Weights of a small transformer language model.
Architecture: LayerNorm before each block, rotary positions, normalized queries and keys, capped logits.
Training: a variant of Muon for these matrices, 130M tokens, 8817 steps.
Each number is 500 + 50 x the weight over its row's rms, rounded and kept within 0 to 999. Layers, rows and columns count from 0. Numbers have three digits each. The size before them is the row's rms in percent of the matrix's.

# layer 2 MLP down (transposed), 640x160, rms 0.175, rows 163-206, columns 0-159
099:501421604540564528558565622438455481507563550473508460570517485471462455433445526534503474512430454568432552548463468406520550488454483518513536468551477512573579470457503474483458556477521504522565522605541499481466443468523555523550447529505401466528425454486440656498505470472564505477466505454554461497543507636633498545405536512552528453467466501460440475491498415519533509505527458529514482440537429464505609438485524451401468558495543487525531572415500425509526450517524400
099:474528434521531563539432455482542535444479378443581563465478489406538569511554540459505504492553477480471522568484521482465488445503485534506464467464554505467372577454462446517449568548526455598489441546479477413490423634426480464507554461483490542479533535479469397473531518472577519462542589571553544380541515492538543540550526511564567560559470463466463469440592452460486497459437555435497445473469527496472593541525504503517451582530540519514580495458354506473415476514560551
090:526378396460484501542392502468448465526486420493486509496499533459427557510541567509555492514469532474498411491538471601520558517543429420417490437463548504495597515608412534489564483498525526453525581497405481472366490532513495509575574570543467584562521468406453565467451475534537573494457509524532494543493507455563478584549528505530457404485565421585498494527534491535490429521550461486430496503536509553397475463522511494468393476506567436605503513540458455529440497511531572
097:540488585508431480553539449579561522515507490572584422489528455487514496561509530487582590538474464531481514501427471605541439457547540525614451457449504532492491512440461499475446546452568475518516546449486557480585474527494519431474461452400541502562437441427506578511509489554511517513559556510492622613522467454492472456529545542467483443504578575512519472461519440438458562493415409423519403540383472507507467558396455475507517487503479416504540466399482523582510429511419564
094:469553541419491482526564401521467478490460434502470527449481475502435540488546498571604443496514478468485526530382536506536487504544485463518494370426457446560527554538542442546505492518509454606488553544407443539552545602419495527541537504631392473463557566514400386596434559539537521429468534562493543530579514462531507491426529446502539357537561530399542522524519537427517467482472492561476556498475456487541463499562526525554515407489483520522473509466505562470503488478450474
103:481486476458524547573521546513516458544469541552511411528415435448510487373585394549524528500514469511495438511530466485563592547487481637492349508506476494499579494458515543473498410451491445469543496522508508530527508495496504464451511481509533634392507416465547551480453426499564480513455517448453479533428494518504386492464475527457484431464538446591523475579455551608537566476416464503527581615545541488480506476527501536490521538552459484540514456572558488385542560471432517
109:478442404518524519503447475525519413513516531478541637415522503530584464619512484478528526505498575505402481503509525451467512524461524472526574545487468442532629464462507535501559623517573437474484503490513529489563592471487515499445404469452524576475546519605555479517488457450408536515542569600481523531449426452471489510427485537524479456497518534516455472573577410446496586501488470438562423519470458484665438471561465534462469526511509506489489453541532500436396416532514508
102:510551436489444452544445496447584553515530451532567447475511546479453548389570595443477571504525584492426511500419570519498491520480503481559589499473432529570440455515529469572480542463412558651513452475430510458571411574519496517399516463400567560520504518610549476477470467497412505565490515428527466518547558479529441509550487413466596449445527473527530534448457495586511445484464463427497538561489543633464523456497421554484443497510511500496582522444467473479509518498503508
090:498447515526523528516625523529376523465542524394474564480501469513528587536468530456529483475474508471556276472463492455567495468487541483446467481542446497436487519582542516559572550513507422405496475579527459517585464517502590507554490475610486526503575439490524464558497510532546544468494461450486482491511454484552434492465478467482522625488434425467443441447544527498464482511513526536522541570325506485489478472559611492484547460539510496395514534488470562478520431493525501
092:400467473498558476504515577506535478519449519476527505499499475467435557483457464456466520381468566468576518509533494555491429435472502493387555416546542548534526537514398482486473447463551506484477514613467606444463501533538565488543432512565518484536543537523524526488573482530486517577514484462453534405468549527579478558492534464574472458429529505491497474590421492551534601478467581607539532480509480508467530457506462495471465540550411407585448613550452450465510413386397589
093:621478503477454539503510391469578460452541441434412438484588467455509610501497459457550594448460490435467468496438533546525537484571404527393532551574525529514516445445476540593514530477475532564401562532461485527489460499433563507485522577521483475518553481560581490488454474576539531386451552493468552552513413514493569514458521524433511465520564494508525447499506470560549466505511498397446430511463510403601531533488518563523510563499480572586481398463489533469520579450536426
097:526479503497587521480543520502470501463487471561521528443551525538555468413546380490503454640433515536502529480614569424504470547453536455556557435513487451470459512476542635480427468507462520461592558427523512475519463553545531510606566470526481495541547481483510448419456539478516489451628468481451486487470508481495477465472512471432429419473413497572362523461570430571469429442538514527500526591425535512560562500517557483528511506478548425396455515476558496423485491568542548
093:570480479553567517403478507496489517449558511484474492482483611463550410450442394574487435455501405533458430576447527521423460536532449467502403477523510435509534594535553462542443427496469446488507447527576549483524505405547494431515541407602560475529521448485525511450487613550505483551538520362472582494465458515475572482426533434496490523473541456500514429555498532495553573599554525529413559549468492517483499577473461487572470526454452525562508444562572534463583535470463531
094:517434572509499473458475489493427561457438526580520474513597561491481586465516503444458468488468565465476527528589486481568564497516495482520492464488541440475586567494511436473514578504451542393446536434495487443535522468455513562501482463581503432509511514504458532507628544590462450409483487451473462623559399513496580439415553650489456482427523573433554553529450550465558503450525578607522547447465472448512443452528440592464487491483497493506543473454413461550435503489561489
107:405540531529468466526392460585516503389510438492490444558543445638547476605575568436464519472452496544570507467420476429472512442509479497441462474531462525554562470484502418500543607507439484517434512464529484428516478541413463567505470462486510504477437542499439549484527496501479531545429520496545484467545441558493538556509592441440509436548529548519568469576469448495437480551610435550457558471476456527552549580481484528552412541516613477465442543459438511518525531391532584
092:519594530519564509477471423524460427504351502563522502523483548515482471535477570432509558494464517491500503468551488572488480564569507501478485474522461555423444484482479434544436472480513512484458539464483471579457534437432467533446640555499652523520580529509439561434517647552446474414509510469521486500478417512570438511479502557502500562524516436450542449532539465562517495512511392505419524494550541517490417520550396486557501573489482514536468416549542491497646459447414488
098:480381411528584399592463532587495530515503470488608508559502557561548535543550510508561534536482464398423479522461519589454444524422538533547512482539409467531510516525503527480481535519495498415455462436400458553519486433589441453521485506486530450427480507581432498558508452533449436576584460453448568543528480550541536603539520427535476498436477418504495501562445394470553525572522437458504549516457465474501518437522523453460522587454540540572504452463492591537553445520549435
106:421504437496468506535499579443490581456472494535551532535583512505521490535537509508487484498472477470468465518427417478504657459483504522484357572571577449491494468453456545464561593483520495482479426493458449433438649488535428505446636480466495436449597497432463508430435570425508492525609525504498461481473551459524539507487522620587478483464521463534440452467507523477511458494483523534551604545442502480528452550556508472447538497553494460500473536483497576437468493495499645
093:548567406504526505494622500448461469500490471451537482447483499502511572498488516531578441467497409534484493570516581530599457466565498406545545438519496498528499492563503527509452457403500413566501569502541488516502580393425418625407484527505541480411572471541539498529452469433497524507468602602464455583440482462522530492540494505408497475493460534526549578454549443430581511461419477466511445465549483496483438548553464452524549546560476410431576595486491481497495418484515563
102:507497475499502425503528588460456503542570520442457561562460445416502438581575522502554532465487528490498496523477445548471496412521459603479580599531507679512505483599514495472489538482504440517507475484533601493507536443553523525477538435538447496564536549496410516481499480525552481404533574544467438489445515477481494478518484555502473483459593419461593453521414509517450463563557420407483434560506485407466419477494538506436358485482496527525533499454511552489572410496554601
100:476530521533517410535549480532408526472456487635522577537467489420485563476431455550514497568500524551512461480459494401465516466493464521537475460559453480462502542537517440524539461505408583607480554502545523565559546594397467520493453411389505473509550569471538448531490420547461439515418572524482519522594451531485450537568476454565514503481444443537545547507526515474515476486497480537499463498355561546644485491561426563528530539492482545398448397428467452494488533491534522
102:516540431494463557564418465446425464411506452497549547442562531499568479526506497377412461521516525486497491582524471468576533413490450571480528521563469401576578445445491493560530492417467499453551482539528557508442508460558683465518527500406524495522541506538615482475504481513516418551519539462484461495465549497511524529595510353517512474470550478536522612466499542444540484566561495601547496485487503503489514412409478533494535476597371497482496461527536479476487491492533522
093:453530507638502482575544511424459517444507527494469541415491565509451564512479505442387415487485598481519538504561485505518586443441431550557557505587491376447547514447527482500493400475502496511521505563510501456476525390484572506493560528518608486521571542511500463539511549446561462383561421504534522507398513447435499493570514474472558631494559409467563556554481494489574520555495510479521501535525549543477479507510523579499439515386407525490484497507432499443532463517428440
093:517439550421479485600552474435486534437557478497468494479552452556510444504565542445459574417463423543486404473458439450537554426495582554532479464500488542464493521384589497559540445358501522526467554500441447483605538510498499584524490437452530499605508445577469530460520524472502606528432482512434612495519575498523415581509560548452377495539530433477426572540506523494430451483497439528548519544478525457508461500558480482441545561485568554499509488484442480441525554502562468
112:458511509508503571406528383579556544458493499540581483532558497453398478487488526534470527395550452389501478432499398491411575488483460559473521416559501483477444480481541546444434458482499519569485550532567444546616435493502376543511527519496463418504543544485520437562518500557593545403449459517513570457516550484476465587397473482473582493467455528525500439506499507473486465541425565500509494446525600489502506611511514514504536509539553494558406464529549443486556603435509499
096:566470513474441465550500499485508489481460608583407482394440515446479504555490530518510539522563481583497539468498528521532448526489409502523470486461526368501516514403578371473375465478461501566444545503496568518525480482453447540489372557459485483459511539508530541524502534599514372407546645446471492532536491575550560572443527528371494492573512510538512562535552452498533501476491523559481535481449502472543446501524515407471442526499497568463495508429522488575514567476463564
097:528567478618447447421504560432548497422408525541610556521530526449486483434582434552462485530463507486449481489532518494511530531448496454494444541503503576519539562460485503439440542547484445538482507525434454481502562507411584494482400502610440506578480498454522499475527575421545357492502408519613512551507550512429588585449487437521536537519492495449552584466486489457474471529500536368542427501519492547415522545458542530509450551518522462539391491552541536486511482448586493
110:565508496481554517480471507507463532495505483539522505460566459490564483415562467430491489504497491439505474542484553511503494519492585460426449623575503433530495562449523468492498588375538521491421528479544423545505474479558466493488626455480533411555484463548534386414548491536609506492443536479508454420465349453461566382499560513507489536594511545587576543601622520434517533520465518428436567477466519493439485538406489553529548468485527471443493476468533476497519501554485548
095:519506383465489484595561462524460489461552473490462474493506519513483435473464533499398542513467460519530551503541538494491495466512440410480570439534440407471469486583502493568509509439520487562519456553518558510622531280559440464525531557493468508490538469482485455536489494539450512498444493469518553408470550463476548515476436586451504600547388494585531491481516466506500535505543502561626455576545508415502486476467581573470374509524528417585477591469477518511487505500431522
103:520524518450521505487575519525425441400491470428581483485505463449469548604480500529445595560461488510487495468507596554441356490538453480441498546545518466481510495453544432494482525568501508581540481561432524568526552443451555503423402477469488327425525536504461553525535490479555513504539474546547400505484535433498553519540498546517534386489464496520452522539537545497433565450586500545477468472424520376527575493501554522594455532423503483466485417535553601531555547470517497
090:529531584454467532482417511469441526601535474513469456457478532529528494484458532556527451409515457533446482443486541468457558497468530473507454506441499491466519587418493505481514536518515331427496461459600540401467573500522443524493416519538485567414563561540485572395536607446469491434435455450546537498572489606527478544443497462484551550497552510454581571531569404522521576492529572540495584430536560497449499438508494464582535518446604532564478468524462474473437473514468434
097:448464523410466537483491435514464570523410508460531557541525487451584480546563586449525494560481466516533480415432597480493408551470483493546486552513547444517549508380498483609510542435466535607484480438508460514527503449449545471485507500475370558412453420431518528459434566524531476431476540452519442400502522544462447436445507547499500454483546486503577615452456476491516477583493509608469555455552568547519503574527550529470482531515540576557588437525426488414553491493532556
098:551490531459492465492495470505555455502501447446444536460561495593495589495434462519534483455508478535582426518504529476446514516512494570474514529480615522501542541480471479532463432562461436538411508468558564525482505467467516496472546516455425565437538498478524503556523476481557386519507575552502519530485519603572519504574424523490597501542490567323473463462521600464545486575552464461514538370490486486499481549481567488454590434513440521504312409452433514508493436491538564
113:421538486509428498512552510521505437486468545452458485525441505529473481439432484477527471567454485503484558497575603501514347598538514470491552399522487528489512496528410566608520497482439500442443540525491463466473515412589510581520614556560581531503482474372469450446454427525520475534493502534441557535535521493429490629495473447470477516482559493460435559526483453455592464515488559511591443500507505497405589504593546476518399567499471480492540429550521462544452590525455526
109:485464527536501557546562528625501477488522449665501458502459533413508477536537495469515521447473605500505504449507435502542455525545523510492561484529462450583554497475486558457496546357557473478474502516466528509419546478501463413467646462479494471534474554456483439478414514555533481449492423649459433449522508408463481487535558519484548525487521535486522523456531373534591431496400506620529471542500452467483430500511447555519449533432591503519468494523542474451499402536490524
095:473483463459413505438544564530480484395553510500510555478488450464525474461470644508557483461424494638450462341470537454492527574524437425594515476502501538605570463531464427533445457523481545538480464509454530551584475494502516578578471470537509578571519495505457582485426493550493533510501508509447503482525511520460563472470479553420596452417455444426497534403520439413530544509494458434532468513473498451526548522559507502417503505493481509455624488494492619577466529485455476
094:508460398479556536507642521513533501464435492493448494508487551512494547410541432469545508577414505516555450488406539577472423549552570498481580534465496464528457566461514568527464426549524529550495464530529582529502556468507512460428491375495447431497511457459492569534506461570504447446537483474549520473526547597490505519594470462456563529448400471443532476545570542476519489625448460495491502456644509533570504533452547442499403404531504480520425415484508436548516576484493435
095:606515471552507484486488560481442537592588506506436557451521544529518426675543481456426452509548543511462552557413504553503518481525481420519488504453477500438474502553492425529550495502475492459516479390512450386455501492495489559524544410460593483444498499562593430513522599449506470495407481535481516507478488442524395447477494556429589516503559468473440515513474461430578548461424511485618418544522525497476540456505523557528488446519470559541494533420547426495458465537596418
094:480478470508534498507480464510380508470571570440520529530548443574448437513444456443508484506499392600533500555459503599468412562605426560470523447546489529527452524509513474512522460624510421479562485402486517471634420546481479481412585502591468444562518433486501565474475539524468571450491517499521573529515493468386463503428524469577456540474512533505512494472486459566453520576513507383568473525529464488536383547463603561574449500468454520516516492551554479453544506469459510
097:523469447538559397557525552511530550584480499606460404605521514559512504519495501552358498522532496623557448475448534483488549443485551486468477436453440491440503604465494495516506493528480523529544410424523547506476553513446451514469503477506444525538533565546415556452535464456491508554480477433551527521508470484427495385495498424635493537493527488472534452433531465502398487525569440570502456531549384512469581407535451502363515446546456527501522571436503523521545494529566490
094:517490527533502499475422500446531507461494509508552447440479372512439420575447575484507463423437504524523495514557540542491500424487482501522471524446477536436516495537459436586544494508525527551507637509421481467492394450531557537546467495520511501529466454675502476524456418536467522478511473476472538507474550511479590546452500409440578534525388476491573534511393466459416526477508521476606486534425536437510483539520472482455439518448543553624484404596509504452520549603567551
099:429452484467515480476461467417537563505488538458559493518540519562502484493506528485402485500447512468527492517509532523458383456538496508534454394494481422598502477446455473525536526518499546610532495473474524591515561488513541499476399506566481468444639585488526512439552507477579547497530534485506512487433519486476450510505549464392485507604516503534508506496514555438547503553443418496574410541387482526530515463519472636457470493430417627518500396585424549582444604469495502
101:529510502479545504469485507453444477494593468523558489419455568580573433417540376432485524457476495475507425552480419507492492486537446528430511477464561569572409483470454466521532541479518474516551512512450471525486509472553478585512513455558531484517451483460496546520498548501449565465496520544579464408462397513433479596468569468511564490476556458459382497408549612479535484585428486591567484607576493518486577472575460455429584497486485499529488414530574456494458581445426561
105:519493508476478510549517512528472423556605386543531494562475484434522449463506483510431502463484597545456535563461536457543521444484578576588437582461484551497551433446496493488470501490533463532601463428529475464563489526415430544486521517599533457470485452525356506441536465570509567504474523441537497542376491529470553406528441461481589459486522444607438544377533463468494489571499377476470520579506544528466440504493552461490421531535500493583541449550596531477540501495503516
# layer 2 MLP up, 640x160, rms 0.34, rows 164-207, columns 0-159
086:518479423503601470459494428458564519572578438432601474659494487429454533452489469515606428521513573475451472559462493496544553443518408479454470496570646450519507501383521531486460535546421543499515519497572463501392481493522535490532495545424405491553499417559486514442536467445425463580504528481532579426510437545491528445565537478468466486523571576421449481521499546467563434513476584571477530529481509533449539493473522524457554465480521488497452445435463495449559531544554510
086:447569444469490609369479522549546446452539441574460464508577490500418487449490528483484471503474432477473436587461507489543441519609527482531503448582488502552534546538612434443504517454460521486432463577477538500439468603448497494569494585529496562482423578558490456481457525525574577616522505564403453530504522438495498559475451610558473547451468460498438459399453503487516476487481565515507463442521550532541567586487473520505502452497448534589452571474437500523497469593458442
090:540496502508422559414525419603469493551531413467514478450484544507546538485581529463496520468440588455426466502395541447552557496485519494534465406460461580510521603508506449474484512484497511590501514517505502437462531531494541575528443526427530587577573539501515530419487398454492448512541401544578473537478441517456581456500548466401492546510517476459477468561518533460444548498452468435547496473444560539464607472477508552514462518473594422438484496507380601564611578520488538
102:537527427504478425552468504411471510474430467558559537524487612486441532421453457517511419398528506515430505476459482445448545488488551520426487577502436520492493328400477511451498468489519478506503549439557482527459475527496532528483579493511551536541478408450521571502491518534451502440549507546473443496513531541370517384563485510521529587507612530587555510498470486530422464503464618573427599474481520458589526479513527542515467443591555562496533507519559455463549495496577570
098:483505549495609554482604454402383473557434434469463548484411490527468421470508549464566525546534497530436470582487491461514567524535483449582517551501506615402489518469450523480505572534537428461538522521534571475401501451460480487524593459587450529508402510471584506508492570517533552471533505430498517521410430503471516491499531561550439472609497490445464429471601583449526421497477460420549411495584582462503499555416457473539527446445528526477464552474550474502525475478525456
101:544544477487417489487478520481465534535462508560449537509485461431511429513568548478523564458465484544514523595494526487462519468499527506541531563490461440356594589446537494424442446435537367423439481577574492450529466521485478514525425558485524542509452606563411478514532528485402521520511391485536431443536666490498454516426494499577356497498503479510586546429516563501475505536498454542504514488516573532530549516525470533465499562496604539458517467525478617519516460482512449
094:477493519490499558508483438382547531439438583546556525500520495461480576426589533522460518469449526560468485552466537530370537451486530477457499491523444501515490542513477571423548475569491546481504571507519432444498534518566598496569565528513610450537376552412507412483514581522408497541417482590519530466548473456508433479547477508509546379468507556456467431421439519456496484472489510430497512514475476503446480578526391619435496530499517516480349509484549523546530496462453531
086:523463425513528533558501406512494587479502436554489518543591439516498492542589584427461502526547498441474552648513504564540425483441513529486534464600541451463534471595521516492471478511503500507511552573469525437514526496489500536528521492576474464509578511502547492530479494541408489453503401484510457449503583466559488515451460388484453618487445397495472464478406643528512511495435500550516581494384378505554433526390488565525451480458523512433457543457531538447471443495500515
095:406542491577484591426454473435407483494532485525449487447459537512511535540469486473479546487495543433595477512438559486480613579434595554435457501576441491518475507544548450375461443491556411523504461446458509512507518439458489477384524574404533497499450586465527455471457483530502503401474558536644434457460530471499553397532535578548544471434570486553440562547506476515548549528474500524559547475475538529532513576542556471519530437538454517439504539582443444539529433520539486
104:549599554500441513523558477527594592513505450491399458511491527502495445525513604514496562510470488476552468558504477441435548467478528611539576530499571551493489483449442583532547490492522517526464388496428423467557570454489386481524436497494538447558549532464442522487435408567424476394538516496489470506434466477477505440476504492449569456537589541459417438475552474585436516468512465417512572536612398548590515535559459485548571494454465571466552506417471516529521462465525526
098:481451481465433480526506506511453421454517532552468509479524476440490527574482556465478434474599517460515546463478427477494545408459492541554415464496571528494454445508537486501536596553557587396509410473547488640532501473481521492388577539437501429524472486506475481471511504561458414512472460585487447464542539604436487518505573525589415522472562462592602529482508432536608494433441525438465444446577569513537477576441476413503548516527525556498433420541485485496449468451482426
097:468481441463388571573507565479500424543559450516544511494504550436490522526496452527438521485466528521473444425555514505464565472484576502586583544463544532523610515502434481511521482545377491463446524492530451526555515521478534479468614493498474545414423441493491408565523512531482447498512584605552560525443547549493573533493547522416529472446519557562537555374438396611453556422496542525553559420581430460539462514525430536488540395459461509513500452522493525441486450503465517
090:420473486490407492471524510429543429514528508428498425456495592576509429574483435455596549455465583495537520537508570433444516546427573570470419525442447590499658448485479570550557532445506559477533530468502474478531546490520381483521504606420481536469474452465464517425423464521445555524592493543552493462472501500477474465531543464586547475497547472481527489469546461586513488473527492387539430496450504572522520481538549501515457454407497451427509476500504413461599460445474569
100:483542496460473431494402486404496496392522529498519432530588395542592479437535526527482462433559458480404496461501409587487463529566477466519511472525426489516533526494527539487649552536426503425419515491489501482476578462543430534573512565517523589450486456550489466511527485627504487510551504423494523448484503457473552556470556564559493511505553527477537578463434496433505524494451481460434546518501446535439531589495534497603411494521528467419508515420505652469463592488465502
094:487515483566524578547501523459464492490592500526543543469525380505478525478512533476470481507545554490522468602489522444496576506470595592438481507509445538524501485444496450467474424406454517405574575405522594464522507545551546482527474580493464496492484547527464414505513433508459432575586563503513431465520524572473534500596515561466454576509538520437504493506427497463572445538443621450620572432533416490528575507463575467419468423430487454461438429457414544485462455479482496
097:466472513509587470477485479427622441434534522553497486459447532490559491418525582437538625475507534534458506593428494582465528473455521445558469586544536504507504542616469478426525492417572519420523549510534540477442565505508600488528544569507493525440471515450591495480526461471470537531618512574543488425542494478511484496471570451512497569462533539484454499445489537501401484532511454563468522511490409469477584430563568484505492535535400570473429621536602602507503494459500465
106:573402471552483509501438674480566536467562481441510476491399455474472579456580497517461470447523396466495558481567460517547441468528521466466442482437512448480468483430525486519519514506418422660556530503453535557489537518496562504455471466559527424528410465550550488455529491512489443537562423498567514498525458414482482486525573494490516441510391610484431477511512555437580459508413463516500547521502448463481439492587499591536571545531518536521457564520510476443561547422445462
090:538473501516465505446506508534480464414499524459480418449486436447441471517514466537517530555517464477553414484400460567535533458493535535442416475571522559499415433545513537430534447661523421506553532460461514490505611449572448516492505466483457533437444462532589586446512532539568518559552537519632538531490516508429540507464470494456558529460537458631500446498486516486453439468552560577443615400469553531489461485538503560436485446535439483482443512445472396583483553550506532
103:508512444563570490474489486465535580487530369525555465520577395401409517540517564544511442500412533537468476507474441600473470502554504510503494580479543487464442460517530411664503569478570562502540504496535445515525461529555501517424484504490560416555500518518500385532535404454413522456552475521530395455553494503584547499471625478493548491503473482611449515498490507534469398483470481572468512441543423479482613541497493493439572543510510564560497518542501492431458496468464488
103:440621442493588594412479491599472599441578480516461562536510486496494542487480474564452526516492465361535490574497594550431478431548491457504615445458514523499482450501560465514550413541490453439495602530511505458467463521482549522528426430512493499594576437516602527381502493529492468560455533474409423498448462469542487489544525514531515497568476487475502514552544558445492506480505561445541558520453571519495474534463377555587492519456557534476522455417558493488555456473453560
101:509469474508496534467437417583471484421511487470461571480513573564475397565507588507506438496443412472476519475490505536555568492455611412554501489479441464486571378472457497536497490451599523526422390500474441491507502583560514465427478507515527475424523533542523577447496504414524616447440515511511407535517546449471479469520582526505533452471461495549539453457536543482472529400450544577538528469519513456487566484597425562433493386498526458487529580453433551524422472597493518
086:511507664535530558514490407530550392515508509528502586562472601453384502510448552494465445516449541507495602499513460467485521488576468489344488439495488618352577535475473496467454444461419426498516493466568557535510465578473512470526516552511467541570473536462416584421594410539504493379512495529568524497472541468516508526501516497411531489459532528499520523534482574477579489544490478541514544520494519494482494490517478515476520524451579423492490589459459457550498421449494520
090:527583521561520519515435547474525536462480492510516532537472560387498501632502533500445498501562472448413509559502450507572438518544513475536493546547499523512528644504511553487548554398457446421426545569492448664558520476473459519533477528455447526564536513455479534541556553416542506581494499545489473473482493577538497466463488502546361418538571494543493620473448525557487533476459490460420537470469523580527516477470520468550360530432462514470503539462405477500450428482575477
112:571524481445474471521569497534495480503516577532518508607494460430540521552577520525452508507537440527493503471538446477551521471574489528603572597501513545428498605477464523481617573508507478538530455525459447538507457465467464517540466541449472471358555529485529549520538468407468474505441510575427498520501494395506444551457574421513431552492454567463389458620480451526448524446445577472504563608511551643508527503521470485536477474402439487503552544426533567457484500511510578
098:550529417436456509449474513539520430522560531459518480506505486517579506457502467484503486487587559507492551520536513405500366527529534488522562496488455521528344468550451540459548599486529398495483471418473446381439480516518540578470576477478497521533501503557451469559527555477452520561501411522548469574581453537454466404514560529528544481423463437498562496483515453503372470451451474509506498521470492501569406485481525671486552563482443512419519485440553510515455452589437447
097:392523477424451465539540501567519534501500520522439435430559488483508549590523535556477478443446487414434504462490453530482523468506519432528522471511500469483523574528430483360569588519551484588556515502439419490481415533483562481553508500445535437513561495549477468597497575446529552514467571465451509509563548539466478594538530573448488514479509520438542506496425461550435557521480564393633409503464387528491482637437424513583524467463513470544507547511482525517461502585486430
110:458452534615452504506466512406537434525443459481551601470446449611438466492482448523536553533511376530503499477508453532593477489440439514487450446498459471485479447634422519481463515549514507487539424435429479398479527520494590528511578508495510472498542522501445401530550434485478517489508485440507451514434573475583467562476467533393511478592369486508465426402479512490472510478538515566514453565443482394499531500526484504560521509397420513457528455509520412548429487506463572
096:517508542484453435421464533455547504530444523391488495482532410494529446487612498467530475524541499437497549504489501486572433523463559484535466506528434556512464560471503521399423486545454518439524486492544434473440400641493495489482423469488509404632562520506531517502579424453524495506557542600498515528524395566551449444427502526531487584482414442416518430470490436541463464491526476509489539431518444572469535518524483501565499463484390563314522488505502559510459524518500482
101:434566503568550500464502411521389559444495540537515498525562456433495492344528436471470500487525561503498549510560456481410593467457404428526465472582574410546496505486433515479433406568563408517435552511494437509511492454562515491459534465526533528597557465477558490506479519574511499562528472422527482507427561538582543388546475515541471513530499500459434440478583442492459548507563485470453484417411416521433459578383497532472550530486580461551494516485541479513473466486459519
092:546501545468454413438468555457527507475544556540490491630415550499562439403547582534517460447474451522511515503406537477492581489536497547458495603436491357519528515447470560477577503521425506433510546547472447542468560465455463520536453463524415457462534558589441477564505554469441479488510460503459472385521424512478527446520458514426526497567485564508442516484486435556493532503469404563531560522489551565475573539479527460600509511476506512473532373481573489537511518546349458
093:530547429536385537446590416595512576551513496490425505546505494517510479487500521559506536492513541466551405525544535530573564493561550477412472574471458424505546543513520482533538465492555505564482482425619463525502466522485486415506467560475584485472601525493583500450453542461454440440540393505484479485493388519531549516529478593526452568434540516491441522521598517470530482542542518482565503454500489488428522507501592424452467419487549517576478495353510559473494439534486358
095:608461483440428485515539477534554544535544474460458517538440528493549518522462539514572478433569532546526545409492433434471526554517457523489509486551468553483430615529530577414510396541516432520467489424494527499401499553467484467628558387453476531428533513549512635475496479516469492545488520546479550525425496440532531486524402442546484443467462524414533530570466574499593451488490463366550457400497473463499546428472491569467450477520462502500510484456517439614457555454542473
108:539546444525584493538496455525436489460552521524513551462425527494494519522608429602490555483512520441526514436473472509444529453523490521542477497472538492592458590493545564458580402527531483476561449467504477571453468521430477484481571485448531528580614444495521617582428513536592559555542515463588494403647446522549492497498491528477451526526427505441516482560558507462514552512561424461542544496468419435468514510409517518415461415423583575485495513551483429473540435496534438
104:359477514462421573541441533481474557468464489480513450571443547462511537481493432424585451582450515469514480413586537504489490502467566517598467497551562461472498482502535600450467480533506372488499480461635512527567525558411545540541513514530536524546546494527506488483519519534471421471503407529503504613410456528483485478484468471408374473578522547562502439543369491548447484542479550499517474471495478495537460498509487542561502533632557479431456427490476548448560566447512467
102:592464490396495480407520409522544512424478502497495469421510471539415471468438485419526516464541462440490521535573479485424580536517502519415478480528496445469487470503538484551505515476443539534607472571514515557508532471370537492476560404455557483488528581523561426473561494505500586421524449546490535523506448578540599596471508524559538459478612522486473508581534530526479516563517454494470443535518563468467459552446519378497514414502659482567563542461556419490532435547496512
094:500572483496587474477526511469515517624475423414498553528497552452495464553470496516442555442431451466489571489453463495448554524571572551516485456440515510482460491393459410414493550461463513472537524518506467467456467506519508549482606511521547542419479399421499471457596551489419479462470555528444527579454555443569571473452565424538480540442439640509439494481533489494434474392541550540525425497535506414469404543456596527495500477509464410516512507435488470419519465436417496
094:387464558502559450604484600544512472580472465449494569487510504410462507381499524473531546545543434425418654510504490474479510498506541528511451508537517483440428537513617459476493488498520435475600452559459482449473500559598487514508527484423483490557531508520501428547470486538439526504519515569560562506564439555447483507495483465529487510494391550513545509474436561577530466499598557428443434525530529470479539499546493516455450498475547453467505504466398589587509535486661457
099:486428469439636525539526532531465429528567543511423494529596545522517426521514425547426580524476556520467376483498460458513511537474430454492480507584518456523480409438572483528507523473503524554570513535461500408427577482447467498403556462442619484540554531539517514483494533448518447520562541426444485466463441496487481619503620491454468454490572527567484550600530465442517441531422572465587563493441468477455507492484500569479417474532484471512481477423509554493475529608555543
100:462466551482472567444512502511555527480545521538515472522611459457528501505514482520443526569471468484480586541446553513498539569516548424511442402471621451476601549480486465511480428521487501431547524496484596518389503443541478491501552601509501416499540515508523587471484449396549492575526496516350450402504503477553590539560438457569534505492496437504442434522527458534456517404484454550550553548537562496452422543515624457530536460530443491476420396419457509425499473494498520
094:566508546528531436503460519541534526469486492536432519515491510340505505614453579498507449475501494573469462488464496427492447594470506490507541550455453493453564557456570521541486532526443514527533586450533577552419565518507474539526449536577470500493514511415526514359480472483589584476570527531495568385535548570564552434545537544478398443471464468527564577461481577544550455550540509479498532429530522647506515513514543498515396430532522587490549453548502419459507533455528489
102:567538528486494524545605504497535524609546564568407543499453602480539504593458477519491549414490499436378530438419486510511436481466411572486468485497523521537588494493535493467400492476507496510543552503418451406495531576455584571492431511570484595470599514439441518511582394393495528468501472564531454541480550449528492523455438408507505547470502525525570531566555555534517449430526483488500556464515453506499573450543529485511448589470576562517457529466504529578501464410513487
097:405533427512392550416497580494434507464522529631497560432526387487447460481478501568586510534420470522505497550539488482440526461525515527503498520487442493462496507461495568408404491481488513465421535513496463448484512457526501553490572528519479548532484635540530531551505537622518567505549331447491435544533486563446556431449490472408502404492497467444482480477521591515488431541528563394504411520592516515558535506466516467472556508498531501574468440446434514542481470541525463
095:486425540529517535561502492420498503499454553550438495570524401407492504576514535554449500531441554464512448510469431494503497420534464543456498533452516535526535466466593486505502506469485574476511471415453426450685523510550442492503527575496551492470499487555513459464527497590410506454534501468560475500448429495416523509524524544548491487518539580637462526475366452444499528541428552524577579487465428595546479510511447462440454460561519466416590423580522547463483548475578544
094:545449433493552516500521595506494518525511462521513504516446383504484508553481592546500517505621453495462452580516495527570531566507584593477501528464582497509434540355386615415516518551548469594506565531543516571539519448501409550488515513525532602448557531521478523435548442454471531496549428530479590443431545481545576447493571524579519514408435511467472434490523546471546443543539481532601473490524529458544475507520503473553462592511566434443459520468454486547459435531489466